Weights of a small GPT-style language model, trained from scratch on English Wikipedia.
Size: 8 layers, width 576, 6 heads of 96, MLP 1024 GeGLU.
Architecture: rotary positions, biases, attention and MLP in parallel.
Training: a variant of Adam for these matrices, 517M tokens.
Each number is 50 + 15 x the weight over the matrix's rms, rounded and kept within 0 to 99. Layers, rows and columns count from 0.

# layer 4 MLP gate, 1024x576, rms 0.0268, rows 834-858, columns 480-575
24 52 53 52 41 65 29 83 66 64 45 26 23 41 67 61 46 62 39 72 51 37 44 64 73 51 25 59 57 50 60 48 28 34 37 68 50 40 47 21 71 47 52 37 56 64 49 38 44 52 37 41 35 57 47 50 67 72 68 26 69 64 33 38 28 48 53 60 34 52 45 50 74 53 44 42 52 54 59 30 57 59 62 65 56 51 28 63 46 42 55 46 44 64 61 32
64 75 56 41 59 44 84 35 61 33 51 31 46 40 65 45 26 59 58 25 39 40 42 46 58 49 60 60 74 65 55 51 46 21 44 33 43 42 44 47 24 69 65 41 52 38 46 60 45 33 51 22 46 47 49 74 41 48 47 58 41 69 47 64 62 52 51 52 01 44 58 33 58 65 56 36 44 61 40 67 55 41 73 24 63 49 70 57 34 61 50 75 57 44 36 39
29 52 43 46 36 32 54 52 38 49 50 57 57 27 64 37 53 62 37 70 41 24 84 65 61 54 37 44 58 60 66 69 41 42 47 58 29 22 38 47 36 59 64 52 22 72 83 12 60 15 39 42 59 28 34 65 52 81 61 18 69 53 47 59 50 43 48 65 50 49 32 24 70 59 17 58 58 36 44 43 39 33 47 54 47 55 61 53 29 42 51 55 40 36 42 62
54 48 34 40 34 59 44 47 28 23 39 47 65 28 56 55 46 29 69 34 59 50 68 61 43 44 63 63 24 37 49 50 50 62 31 34 54 67 57 35 35 47 42 62 33 54 49 43 48 51 29 67 45 52 56 34 37 78 59 56 56 45 75 64 71 51 47 31 46 45 59 51 51 26 60 71 45 68 36 45 49 21 17 80 52 21 60 54 54 64 31 28 27 39 43 54
53 57 48 42 44 68 32 34 25 72 74 52 35 56 29 37 56 48 46 27 48 65 64 55 48 64 25 75 47 28 38 59 40 85 74 29 63 50 42 66 53 84 50 33 42 59 38 45 56 37 54 44 44 61 46 39 35 29 30 47 36 43 52 28 35 56 48 51 64 41 54 38 63 53 49 33 63 50 46 54 28 75 43 40 41 33 72 39 60 34 46 51 34 51 40 47
45 47 55 79 44 54 48 45 57 36 52 54 31 53 53 49 44 70 54 54 82 71 70 38 80 55 30 58 26 56 50 52 50 37 78 57 63 49 51 56 72 38 53 22 43 36 39 34 66 23 53 38 48 69 39 28 78 46 33 72 51 39 23 51 16 57 51 60 63 88 50 40 62 71 30 61 51 52 45 62 46 69 70 45 72 55 46 42 42 37 44 58 49 37 49 44
45 58 46 76 36 66 91 67 73 26 41 44 51 45 55 43 61 46 43 59 51 54 45 15 59 49 49 53 20 35 36 50 45 44 67 69 32 62 38 39 41 38 47 48 48 36 57 63 44 55 50 28 77 55 51 41 36 69 46 42 55 69 28 61 33 47 44 55 47 50 75 51 80 47 41 47 62 49 49 41 66 69 58 59 38 63 82 45 32 34 61 35 47 45 56 46
60 44 64 41 80 59 52 50 47 45 68 50 49 73 59 50 65 42 71 28 50 75 53 53 79 57 13 56 35 45 50 41 82 38 54 98 09 61 47 48 52 58 59 44 49 48 59 50 52 49 41 36 40 63 57 47 32 64 68 64 55 44 36 45 44 53 60 55 46 41 35 56 54 71 75 72 59 38 48 39 58 52 57 52 66 69 65 59 76 48 81 53 45 65 63 25
54 41 49 33 62 52 54 43 64 38 52 71 60 47 57 18 62 31 42 38 57 37 49 49 77 45 15 61 41 47 95 37 54 43 68 46 51 41 56 37 53 69 71 31 45 69 44 38 29 35 41 49 51 29 69 70 60 52 52 55 33 58 40 56 64 57 39 47 61 49 32 45 54 54 44 76 61 67 34 24 42 33 61 46 54 44 56 42 25 41 18 45 40 40 61 79
48 56 55 52 53 55 42 38 61 60 49 54 57 51 49 52 30 35 52 31 53 68 57 52 37 32 66 48 41 41 60 60 59 58 79 50 66 26 51 63 21 19 27 28 28 45 35 66 49 48 53 23 45 60 26 37 20 31 24 52 46 78 42 58 50 46 63 69 45 39 40 47 43 83 81 18 76 47 75 40 38 36 31 68 62 44 45 55 42 41 55 28 38 24 45 46
63 62 69 19 52 58 55 45 51 41 63 58 64 68 43 36 56 51 55 38 52 58 55 53 66 54 58 57 48 50 36 53 30 76 54 40 44 57 64 36 37 61 36 42 45 53 61 64 69 45 23 52 30 47 52 55 47 41 45 53 43 59 62 43 49 51 53 41 53 21 40 31 25 47 40 73 84 50 24 62 58 75 72 73 51 73 39 43 41 58 75 41 52 70 48 35
53 63 53 64 42 74 24 54 43 60 45 45 48 34 59 49 45 46 50 51 31 64 42 32 52 21 32 57 50 15 59 44 45 43 52 71 38 52 32 24 64 51 50 57 37 32 63 34 69 38 36 50 64 56 51 31 84 48 50 47 70 47 77 56 76 38 54 53 63 29 57 59 79 68 48 45 40 39 42 51 53 58 43 68 25 68 20 47 66 40 57 67 70 65 43 38
41 52 76 54 69 45 84 35 57 34 43 50 34 52 53 40 12 83 34 76 63 57 50 32 37 15 64 29 46 44 78 38 37 39 60 46 50 40 45 34 58 39 62 44 72 34 59 23 58 41 49 40 54 35 53 57 60 39 70 31 59 41 87 65 67 57 76 39 41 55 32 54 64 56 53 40 51 30 70 50 52 52 65 85 51 51 34 48 65 50 66 36 43 45 57 43
41 56 61 55 44 58 50 50 31 49 41 62 43 07 72 54 12 49 39 45 26 23 40 38 40 59 60 98 27 45 70 45 36 56 45 39 71 39 62 54 40 73 59 35 58 81 39 68 71 80 29 39 61 61 03 64 51 56 39 24 26 32 69 76 73 68 55 53 54 53 41 45 66 60 39 31 32 50 20 27 24 28 61 31 43 45 19 47 77 30 74 35 49 40 52 46
57 48 58 50 65 71 49 67 41 43 52 59 47 55 66 18 63 70 60 10 47 58 53 36 47 35 38 47 68 76 53 76 58 54 69 62 19 73 51 37 44 65 71 29 35 96 42 65 54 42 46 34 37 38 49 80 35 76 34 54 53 60 66 58 54 18 33 54 68 39 64 39 34 34 42 53 61 37 45 61 51 67 57 36 48 66 59 41 57 24 53 50 53 63 37 91
49 68 53 56 70 48 56 67 48 54 51 76 57 44 37 31 38 54 28 45 59 55 21 31 24 57 41 31 42 67 44 51 30 49 73 75 39 36 41 57 47 32 67 44 43 76 45 48 42 53 31 54 49 63 40 53 40 56 50 51 38 58 48 60 45 42 52 25 43 46 40 65 64 66 41 47 61 30 25 43 50 45 40 50 35 47 50 65 67 49 62 45 59 53 52 78
69 54 66 40 68 73 22 41 69 43 61 59 46 46 68 34 21 40 46 38 49 28 61 63 39 66 44 49 46 48 74 24 42 49 36 53 36 40 45 57 64 26 47 50 71 57 31 76 74 48 06 61 70 73 41 36 42 41 47 26 36 59 52 32 33 48 41 46 71 49 62 25 47 83 69 43 64 61 45 41 49 77 39 42 72 35 40 64 77 50 46 38 53 43 39 55
73 54 55 47 39 59 47 67 30 49 59 68 36 55 64 34 25 23 12 41 42 80 54 29 48 38 49 53 27 78 25 61 08 60 53 53 62 41 50 38 34 52 53 49 68 76 57 50 79 70 40 55 72 28 39 52 34 61 25 25 58 58 71 48 51 33 69 60 55 42 45 48 70 36 62 48 51 67 67 64 37 26 47 32 63 67 41 51 78 69 45 58 38 64 57 55
44 39 44 36 76 31 40 56 46 36 56 69 45 65 42 63 43 41 70 58 55 56 79 71 49 41 76 63 55 39 67 71 51 65 36 32 52 41 55 57 23 33 48 57 70 65 46 35 62 42 42 61 43 49 50 34 62 19 33 71 26 38 17 48 37 55 71 50 46 44 31 50 28 37 58 59 47 67 57 61 66 64 56 57 64 75 44 37 62 51 51 42 28 49 32 65
65 61 71 54 57 46 57 59 29 57 60 51 24 57 63 53 65 76 34 43 47 51 93 51 34 64 47 65 48 54 74 45 68 42 62 51 37 36 45 34 40 83 43 46 58 62 57 50 35 57 41 37 48 59 72 51 36 56 52 40 70 77 75 31 11 57 39 60 44 27 54 43 45 52 63 58 65 90 28 42 72 58 46 66 57 54 61 33 36 40 36 81 57 38 45 55
52 59 48 46 75 37 55 52 32 60 69 48 50 40 47 65 54 59 71 25 52 48 36 48 58 41 86 47 42 60 51 56 39 56 58 51 48 36 41 61 34 70 82 59 51 67 34 49 56 51 44 44 41 24 65 77 26 38 52 30 45 59 56 51 61 50 45 46 49 46 42 12 28 46 51 46 71 33 33 58 39 41 49 62 56 47 51 53 24 40 30 37 61 38 61 36
50 38 71 28 67 34 54 28 44 35 65 55 67 51 56 43 60 65 57 31 27 42 69 62 40 45 36 63 44 53 56 48 44 69 56 32 55 69 53 34 37 68 61 65 54 49 50 54 56 39 54 46 25 36 35 27 38 27 72 41 55 54 47 78 55 58 63 63 54 54 51 35 34 60 45 34 54 36 31 50 34 71 77 50 44 40 89 53 28 62 33 58 58 32 44 56
59 43 59 51 82 64 47 38 82 77 54 53 55 35 61 23 67 67 49 44 35 59 41 48 39 30 46 39 62 59 42 57 40 39 42 56 47 51 49 49 66 41 60 57 65 32 44 64 44 50 37 38 36 46 58 74 33 64 54 51 69 27 44 54 50 38 49 60 52 57 67 38 70 35 42 32 71 50 51 70 64 67 61 51 32 37 73 60 55 46 39 30 46 23 52 57
61 50 88 36 56 64 38 17 38 50 79 59 65 42 55 53 45 74 55 06 41 52 23 42 47 46 56 24 31 49 50 55 43 29 69 22 51 61 34 36 02 25 54 50 50 55 43 48 43 58 35 13 55 33 55 37 46 24 18 37 38 50 66 46 24 30 76 40 48 44 62 48 40 29 71 24 44 57 82 81 45 92 46 72 74 41 51 63 45 48 60 16 53 43 59 56
53 72 61 48 58 42 35 44 48 39 76 28 64 52 64 50 32 73 62 33 29 45 41 38 46 44 43 23 62 49 77 48 37 30 52 65 59 44 49 46 44 49 94 42 42 59 76 34 44 42 37 30 32 63 12 65 46 55 26 44 49 60 70 53 16 45 75 53 48 64 74 86 55 49 87 46 59 40 60 51 58 44 39 53 57 80 59 50 55 46 16 49 56 53 54 19
# layer 4 MLP up, 1024x576, rms 0.0289, rows 834-857, columns 480-575
43 51 68 58 42 35 25 57 56 57 39 38 52 36 36 63 56 47 28 52 54 57 57 45 39 55 42 66 73 63 57 61 40 55 63 53 60 12 33 42 55 35 40 76 63 50 34 52 36 38 34 37 69 63 59 83 76 49 81 73 61 40 49 44 76 40 24 41 37 27 24 42 68 43 35 40 35 55 56 41 50 83 23 65 58 66 39 62 71 43 70 54 46 49 43 55
30 37 51 52 38 25 59 44 51 41 73 75 74 23 49 78 86 69 58 62 43 54 56 48 31 50 85 45 70 36 72 46 34 57 45 90 60 33 58 52 62 55 37 62 47 08 50 35 36 80 71 50 75 43 39 23 22 40 60 60 46 36 61 04 95 60 54 50 64 44 56 26 54 66 38 49 39 20 38 42 55 47 44 70 53 15 42 45 40 32 80 34 68 30 59 30
44 51 47 24 45 48 34 44 66 50 52 43 65 52 53 61 64 51 35 62 58 32 52 66 61 25 59 35 45 42 62 59 20 38 79 64 58 72 58 82 41 49 16 49 59 33 42 37 49 48 79 50 72 60 61 65 25 59 47 74 55 22 45 61 78 57 58 25 37 32 62 62 54 38 28 52 53 52 60 56 42 50 42 47 57 37 71 81 58 43 47 48 50 50 46 61
47 71 57 64 67 36 62 54 36 42 51 38 43 57 51 47 33 51 61 11 36 52 32 44 36 52 54 26 60 34 43 45 55 63 40 57 57 36 36 31 28 52 63 30 32 71 49 47 23 61 54 32 32 45 55 54 62 21 36 56 44 48 86 56 70 43 46 70 52 47 62 51 49 48 48 63 41 69 37 67 36 38 59 47 53 48 29 03 41 36 43 53 19 67 66 42
49 49 12 29 48 46 52 40 48 39 60 58 47 62 52 56 59 42 48 72 59 45 40 52 55 72 45 62 54 63 33 54 72 72 27 39 61 43 59 48 50 42 46 42 44 27 40 48 48 63 38 62 51 75 57 61 67 30 33 43 56 18 49 40 59 57 46 62 31 38 52 61 50 54 33 35 64 40 40 39 63 38 53 39 44 72 48 50 72 62 50 37 54 30 49 52
40 62 63 54 62 26 50 52 35 53 60 43 38 33 63 59 47 54 59 40 34 57 56 61 38 36 83 48 53 33 53 54 59 24 45 33 26 54 56 54 69 48 46 50 40 48 61 60 36 55 32 46 43 48 46 45 46 46 39 54 44 61 49 39 42 53 46 69 38 51 46 56 63 56 36 74 44 48 31 30 57 32 70 45 43 55 34 34 44 40 66 37 38 45 37 67
52 38 54 48 74 56 17 58 68 69 54 43 41 69 42 61 34 43 61 81 75 48 46 46 31 61 51 62 24 40 31 50 50 65 47 49 57 56 66 72 48 60 58 57 65 70 75 46 45 53 36 48 44 60 43 28 61 53 79 85 53 57 46 61 53 69 72 46 46 67 52 46 61 67 37 64 36 72 62 71 52 60 44 78 45 65 25 47 66 23 46 58 44 29 58 34
63 15 47 55 49 32 56 42 33 43 49 71 32 54 56 38 66 31 88 59 35 67 76 65 35 50 39 49 53 40 37 50 57 53 54 43 57 47 16 74 69 40 50 10 58 47 64 55 67 35 29 46 49 48 54 56 71 47 22 57 68 47 21 35 30 52 37 63 54 41 61 29 36 64 77 53 56 70 68 54 32 61 81 61 57 67 47 55 49 52 50 45 62 59 47 62
57 47 33 53 42 74 43 57 46 57 60 30 35 19 28 55 24 46 52 67 68 77 46 28 50 69 44 57 36 55 71 64 58 41 64 47 36 70 33 59 45 56 59 71 71 69 35 51 89 70 46 66 47 67 49 54 52 46 40 58 41 63 22 59 84 45 33 53 59 62 82 50 43 35 50 55 50 87 53 73 53 64 28 39 52 49 40 50 57 63 28 47 49 45 54 67
69 35 43 42 37 65 51 86 59 38 56 47 51 59 55 20 42 26 72 43 67 51 66 58 60 31 76 52 36 49 48 48 63 35 44 57 49 46 62 36 55 51 40 72 48 22 41 70 78 67 53 61 73 56 68 02 62 41 49 58 50 55 38 59 39 54 43 11 53 36 38 44 43 18 68 53 56 29 40 58 57 41 24 50 42 61 56 43 51 28 55 46 57 80 34 97
60 72 39 76 57 40 49 40 32 41 22 38 44 27 17 62 39 55 59 65 46 49 29 46 30 72 65 61 28 57 51 25 54 68 34 46 43 54 57 59 66 42 42 58 75 70 46 63 32 53 40 46 35 49 50 42 65 41 47 51 56 44 57 39 75 40 63 52 41 49 29 45 29 55 61 59 22 62 47 62 50 55 40 52 36 29 21 42 37 69 52 49 40 46 56 31
58 51 51 51 39 70 35 47 40 50 55 76 30 47 65 51 47 55 56 52 24 72 49 44 66 38 09 42 27 67 72 57 29 42 64 54 66 54 40 39 56 30 50 48 38 74 51 42 63 56 51 31 65 53 30 69 59 61 46 30 65 48 45 51 51 51 44 41 71 49 51 36 61 28 39 56 56 54 27 60 28 37 50 36 52 53 67 72 29 45 32 56 56 42 35 24
74 49 56 64 55 39 23 67 50 65 35 44 74 50 41 69 87 58 56 48 73 49 79 64 20 65 63 75 39 87 53 62 57 71 53 47 35 41 50 25 75 69 37 50 49 65 45 44 18 51 53 24 37 46 66 38 16 76 45 63 39 54 40 35 39 64 34 47 40 27 34 45 51 46 58 51 47 42 32 43 43 62 45 40 31 38 48 37 59 59 30 69 53 82 67 67
56 52 47 52 52 56 66 69 54 74 51 65 37 28 68 16 55 19 20 51 33 67 53 24 42 39 51 49 50 37 50 35 41 65 35 65 14 43 58 56 50 21 27 52 55 77 46 19 42 41 53 56 53 49 20 48 46 28 61 79 30 54 69 66 75 57 58 37 46 67 59 52 68 50 36 52 38 40 64 41 59 59 36 62 34 37 46 59 44 23 61 76 57 13 39 41
36 64 35 76 48 32 40 39 57 72 46 34 34 34 56 59 41 48 51 71 71 41 59 45 28 51 60 44 59 38 34 26 30 75 61 41 50 48 45 57 59 22 57 40 54 56 51 45 33 52 46 53 77 41 39 51 59 42 80 62 51 68 38 43 38 48 54 43 45 61 58 54 63 46 40 44 58 61 58 55 65 37 57 35 78 53 94 60 59 50 66 44 23 38 45 47
32 83 50 50 56 53 68 40 40 56 42 71 58 39 43 51 26 50 44 55 41 48 36 45 59 54 48 47 40 61 62 53 24 43 51 58 62 20 60 53 54 66 38 69 40 60 30 60 58 50 51 58 41 21 44 61 35 45 69 37 56 69 57 40 40 57 54 25 69 39 78 42 46 36 77 43 38 52 54 52 48 64 29 57 46 46 19 35 42 49 56 45 26 60 25 26
83 70 59 53 57 55 35 44 71 66 44 72 53 52 67 30 47 15 65 47 48 65 48 53 47 42 66 81 29 52 57 54 28 34 45 48 27 40 55 34 68 08 63 65 71 96 62 42 72 63 55 64 53 75 41 26 47 85 52 57 25 70 43 23 75 89 43 57 65 32 38 36 48 40 58 49 53 53 63 66 33 67 31 46 59 33 52 38 65 27 44 58 38 65 57 61
47 49 48 65 42 70 53 58 48 67 79 52 46 15 19 50 62 56 22 56 63 46 60 53 45 31 52 15 57 53 32 52 65 59 30 53 48 52 69 70 39 59 38 49 38 37 33 47 19 61 59 52 39 53 53 52 48 21 52 55 41 59 72 53 45 43 33 22 33 41 88 53 52 45 49 33 51 56 55 41 54 47 08 60 50 49 43 65 53 66 56 48 40 28 31 54
41 47 69 58 64 50 53 59 48 52 59 54 55 40 49 54 53 41 47 59 42 56 53 54 55 47 62 24 59 22 64 96 47 61 46 59 58 47 67 51 67 35 53 42 45 55 47 22 45 39 54 41 38 37 55 32 47 43 45 55 65 20 43 43 45 22 67 76 44 58 38 54 55 52 53 32 32 37 45 47 64 44 58 87 51 34 42 40 53 36 55 43 50 55 70 41
69 38 61 40 34 48 30 38 46 52 56 51 47 42 70 62 59 57 46 73 61 40 68 70 62 43 63 58 60 60 46 43 47 28 63 61 48 56 29 31 45 42 75 48 59 21 59 45 68 45 40 65 46 42 15 41 51 63 55 29 72 37 50 44 73 72 50 25 57 43 25 58 48 63 53 46 42 36 38 53 39 60 39 57 43 56 61 58 44 72 52 71 57 64 38 39
46 57 40 49 54 64 48 33 38 68 59 40 42 38 47 60 60 47 57 22 42 36 33 44 60 38 59 29 61 62 25 67 48 93 45 55 68 56 53 41 37 49 72 50 17 64 38 39 30 32 43 10 55 32 38 40 54 48 52 46 51 47 32 50 46 43 56 55 59 61 43 38 54 33 46 39 58 48 51 52 45 42 48 63 63 68 27 26 50 42 34 31 61 46 43 35
36 51 69 63 52 45 59 53 86 57 52 52 47 41 17 18 74 36 41 45 76 74 51 15 62 58 68 32 70 57 65 45 64 51 86 51 48 38 33 74 54 65 20 62 52 25 37 36 29 63 47 39 80 46 55 54 57 77 35 45 44 40 47 63 24 44 66 56 42 51 39 56 87 55 28 56 56 46 44 62 69 50 49 23 35 43 37 55 69 42 55 44 37 48 48 77
42 49 51 38 41 39 56 50 34 48 37 35 40 45 65 60 62 53 58 49 35 71 44 50 36 64 48 68 69 55 34 42 59 23 49 48 56 31 39 34 51 55 65 46 76 44 49 34 60 62 28 25 31 70 47 44 67 45 61 29 40 51 27 46 43 34 56 56 45 39 33 34 44 60 35 75 37 71 25 53 63 57 64 38 63 52 65 34 52 51 36 49 41 31 66 37
43 38 50 66 42 52 51 39 42 47 54 55 47 43 90 54 52 51 65 93 52 74 33 60 53 71 92 53 27 50 54 40 68 56 60 41 39 79 73 68 62 49 60 46 57 68 45 22 48 64 49 45 20 57 54 43 65 33 41 54 29 30 43 31 40 49 75 73 99 68 62 60 73 71 48 68 71 67 62 34 47 66 36 58 35 64 65 74 53 44 65 49 53 39 32 17
# layer 4 MLP down (transposed), 1024x576, rms 0.0224, rows 834-857, columns 480-575
50 42 71 40 58 63 55 49 38 37 53 69 60 58 63 22 40 64 51 30 50 65 59 53 62 66 70 39 29 44 52 33 47 46 46 55 28 75 65 74 82 63 67 60 54 46 44 52 47 54 66 61 34 55 61 07 44 47 44 45 33 51 71 45 37 65 46 69 88 59 58 43 35 67 57 38 59 57 45 44 29 49 29 62 36 22 28 38 23 54 54 41 38 45 59 40
32 37 64 47 35 59 74 35 70 46 62 55 45 54 62 61 72 63 39 50 57 05 37 29 69 53 60 66 77 55 42 25 24 64 34 55 51 76 41 60 47 46 46 33 70 32 39 75 57 80 81 55 45 49 53 50 52 68 58 61 61 57 62 19 66 26 19 54 12 37 62 30 27 40 35 50 27 72 71 51 53 41 61 34 68 49 73 46 78 60 30 59 45 22 41 68
44 54 22 56 64 49 59 59 47 32 38 49 63 52 62 49 52 49 46 34 46 53 60 54 40 56 36 88 52 84 35 48 56 60 61 55 51 36 42 40 53 38 46 37 76 30 20 69 35 49 53 50 72 59 63 41 62 49 56 46 59 34 55 29 61 34 47 40 66 70 40 39 38 63 51 61 22 25 61 31 59 54 43 70 61 53 52 43 63 50 45 48 52 46 75 49
64 14 23 36 53 67 59 52 46 69 67 36 48 54 57 51 36 49 30 58 56 62 63 41 41 31 48 66 44 87 62 48 67 46 66 39 23 52 39 69 62 61 57 45 64 22 53 39 60 51 54 63 44 64 65 78 66 45 67 50 70 62 40 63 44 38 32 26 59 57 47 52 50 60 28 44 37 49 73 32 86 64 45 61 52 71 47 75 42 47 68 48 70 37 37 53
61 62 76 29 61 59 07 34 30 53 45 44 59 30 48 50 49 38 29 56 35 60 77 59 36 64 28 57 65 54 70 53 39 38 72 74 59 42 66 70 54 68 63 45 37 53 41 50 52 50 72 59 59 68 44 45 65 52 62 63 53 53 41 36 60 28 55 38 44 71 37 58 80 33 42 29 35 41 76 46 45 80 31 55 51 32 59 45 54 41 63 78 68 51 54 47
56 26 34 51 35 50 59 44 67 39 44 65 61 34 50 69 69 56 53 58 62 42 40 25 66 64 16 37 44 54 63 62 45 54 42 57 75 31 56 57 14 59 51 50 66 71 44 38 55 39 73 54 42 50 63 66 56 35 65 58 64 33 39 25 65 56 58 33 49 72 61 38 38 52 35 34 56 46 64 60 42 73 56 47 53 34 62 70 43 54 42 53 59 45 45 22
57 37 42 56 17 55 45 35 40 36 39 43 58 38 60 61 50 53 50 24 40 78 37 57 45 55 46 53 64 95 72 37 72 30 38 33 68 52 54 51 43 57 44 37 59 53 45 27 58 46 67 70 36 49 48 43 55 42 48 51 58 37 55 44 35 45 39 63 60 66 33 79 35 47 66 55 45 52 53 43 11 20 36 42 62 51 37 50 56 81 51 46 64 69 36 61
57 51 43 51 37 40 36 18 80 25 46 21 46 24 46 59 09 55 24 66 85 36 30 46 45 26 43 56 70 54 53 52 50 68 54 34 69 41 54 61 47 68 48 62 55 56 51 41 35 62 50 61 42 31 35 56 64 41 53 36 37 43 97 57 38 41 46 53 49 55 65 43 47 53 31 40 57 42 32 47 35 55 42 50 41 47 63 21 44 36 43 29 68 41 48 42
36 99 42 52 46 41 41 26 52 67 30 73 57 24 53 63 47 60 30 40 54 47 53 72 49 39 40 74 50 57 73 52 75 66 39 74 68 40 37 18 51 51 57 27 43 31 41 39 26 38 80 67 54 70 67 49 75 33 68 20 16 52 41 72 75 48 75 32 52 61 51 49 61 47 61 52 36 31 69 59 56 50 60 65 59 59 47 67 58 52 60 46 57 40 42 43
23 44 55 50 55 33 58 32 67 48 39 56 56 46 57 76 53 57 53 33 64 59 38 36 55 72 53 62 65 61 60 35 19 32 46 43 69 38 33 59 18 36 87 32 47 52 56 33 35 54 71 53 35 44 32 62 55 42 54 50 50 69 52 51 80 53 63 52 72 57 43 50 50 45 57 72 34 36 76 57 40 44 84 50 60 29 40 68 29 49 48 51 42 37 35 52
38 17 43 34 31 62 48 61 69 28 36 60 77 51 70 34 44 33 40 48 25 40 46 37 48 12 57 40 53 43 52 44 46 26 61 57 49 52 29 47 46 48 60 36 42 30 56 49 37 65 81 33 56 55 53 38 58 55 48 53 58 58 70 52 50 72 71 37 15 56 39 23 55 33 30 60 63 59 43 45 54 45 57 53 40 75 57 54 58 37 34 62 38 39 46 99
49 26 47 48 55 46 69 49 74 59 49 23 73 38 38 28 52 41 47 37 77 60 50 51 46 44 85 64 79 66 27 53 81 59 26 72 58 51 55 56 62 52 44 41 54 43 60 43 40 53 62 65 46 50 55 48 42 43 36 81 43 44 51 47 62 41 67 49 56 50 59 44 28 63 59 44 56 49 64 44 67 52 75 62 64 36 33 25 51 48 64 37 41 56 44 69
45 64 72 46 28 36 53 47 71 64 47 66 58 27 68 51 49 51 56 60 55 55 46 62 63 45 68 34 65 99 59 65 44 71 26 38 60 29 83 36 39 33 68 57 85 69 50 32 56 61 38 56 30 50 48 75 43 48 57 69 46 45 42 62 42 62 62 39 62 18 54 45 77 76 56 39 39 47 47 37 52 53 43 49 71 38 46 53 57 47 58 37 60 49 59 51
51 65 64 65 73 56 40 36 20 50 37 52 53 39 56 34 40 59 63 38 22 68 53 49 46 47 35 76 68 70 42 56 45 38 56 67 47 45 58 50 76 54 37 51 35 32 44 52 60 11 54 35 72 42 57 38 53 86 73 44 63 52 46 42 34 35 55 26 66 49 34 65 73 71 46 31 48 60 61 52 94 38 60 41 71 61 40 48 74 59 74 30 72 24 39 41
56 26 58 50 34 42 57 39 56 53 24 65 64 73 62 23 54 73 32 45 52 23 41 50 45 52 35 32 67 48 57 77 51 39 73 52 50 39 43 71 49 60 48 54 54 38 37 26 47 45 65 68 50 50 57 60 55 35 41 24 51 35 50 47 60 50 54 32 43 34 46 60 48 59 44 65 53 48 60 37 63 53 44 50 11 53 37 09 52 33 52 72 61 40 66 43
45 39 65 46 37 62 43 64 42 56 57 38 70 47 39 79 47 57 48 40 44 36 61 31 37 37 38 26 59 43 58 68 51 55 38 61 52 59 42 47 39 42 41 45 72 53 55 37 30 40 33 41 60 70 56 49 76 61 32 51 85 52 52 43 50 66 44 61 67 59 27 47 50 38 32 46 43 48 60 51 43 71 79 44 39 60 65 52 54 59 68 34 38 80 68 59
38 65 52 45 33 24 51 46 37 50 50 47 36 62 33 33 36 50 68 66 39 42 35 30 73 37 34 48 50 23 55 38 40 42 44 54 60 61 39 49 42 33 49 52 46 62 61 59 50 40 60 42 79 12 52 42 41 54 41 31 55 38 19 62 17 66 60 49 66 61 25 60 61 41 31 45 18 54 37 60 30 44 55 43 42 37 69 58 67 41 77 42 47 33 55 59
45 64 51 19 25 60 43 46 57 32 33 06 77 77 62 80 33 77 55 42 36 31 83 52 73 56 55 65 58 51 63 59 56 60 55 38 66 57 67 55 45 56 45 56 53 64 60 61 73 47 63 55 68 49 78 66 35 43 33 54 43 32 33 59 89 52 38 57 52 53 00 41 43 35 48 46 68 29 41 50 49 48 66 38 26 38 60 51 60 54 64 29 70 64 42 32
59 57 18 55 17 80 58 47 74 52 45 38 57 52 43 52 56 50 36 40 48 59 51 51 29 55 26 53 38 38 49 54 40 43 64 53 51 54 52 35 62 77 56 67 44 40 51 54 39 66 49 28 69 64 30 54 57 60 67 30 51 60 72 57 63 67 56 28 50 44 70 37 70 48 53 48 69 49 46 53 57 55 53 57 48 54 36 53 39 62 49 47 55 44 49 44
40 41 49 58 43 49 66 56 53 47 46 53 74 43 24 48 63 21 61 48 20 40 58 37 47 56 39 23 50 51 58 26 35 49 24 46 41 38 43 64 33 64 25 71 18 71 52 58 36 51 59 37 30 35 52 28 50 46 51 49 52 66 43 43 27 31 84 95 44 42 35 51 44 55 47 52 74 44 36 57 59 28 66 44 45 44 27 61 35 31 40 50 39 36 29 51
23 81 42 36 30 62 36 36 73 42 24 54 64 28 41 43 47 31 48 73 53 50 53 35 66 56 37 60 76 44 46 42 62 44 31 63 60 48 46 54 48 65 39 45 37 53 47 49 41 21 57 43 44 73 53 25 54 67 36 43 52 34 65 71 32 48 51 54 55 50 51 88 51 58 64 53 31 65 67 46 22 63 23 60 35 58 70 54 48 51 54 54 45 66 50 49
56 58 54 55 35 32 70 56 55 77 60 47 42 41 35 31 56 31 69 75 63 46 51 48 41 76 60 56 52 83 59 44 39 63 55 42 56 37 58 17 65 54 43 68 38 42 57 59 66 30 55 61 20 35 80 56 46 57 44 43 58 35 50 58 47 77 52 64 64 66 31 58 51 28 27 37 37 41 56 35 47 74 62 57 71 35 39 61 52 36 52 43 19 37 41 34
45 55 49 49 60 35 50 55 39 44 47 66 32 61 28 36 38 52 83 30 54 39 57 65 53 44 42 19 52 51 44 46 41 66 14 54 35 57 66 62 65 38 17 44 14 50 62 28 49 48 63 71 74 68 36 56 39 50 41 67 50 23 45 57 39 48 55 37 53 61 61 81 47 68 60 46 56 25 37 07 24 61 30 60 40 45 30 56 50 56 56 58 73 51 49 65
45 69 59 76 46 76 49 68 48 56 61 49 49 58 25 40 58 53 34 53 53 47 59 58 48 43 52 42 43 71 48 60 27 33 55 85 72 50 48 43 36 76 40 44 74 42 43 63 77 63 72 27 88 56 54 55 53 65 59 60 57 47 51 51 70 51 55 23 14 39 50 72 38 45 52 51 49 41 42 63 14 25 47 41 57 25 34 90 32 56 50 65 39 55 51 49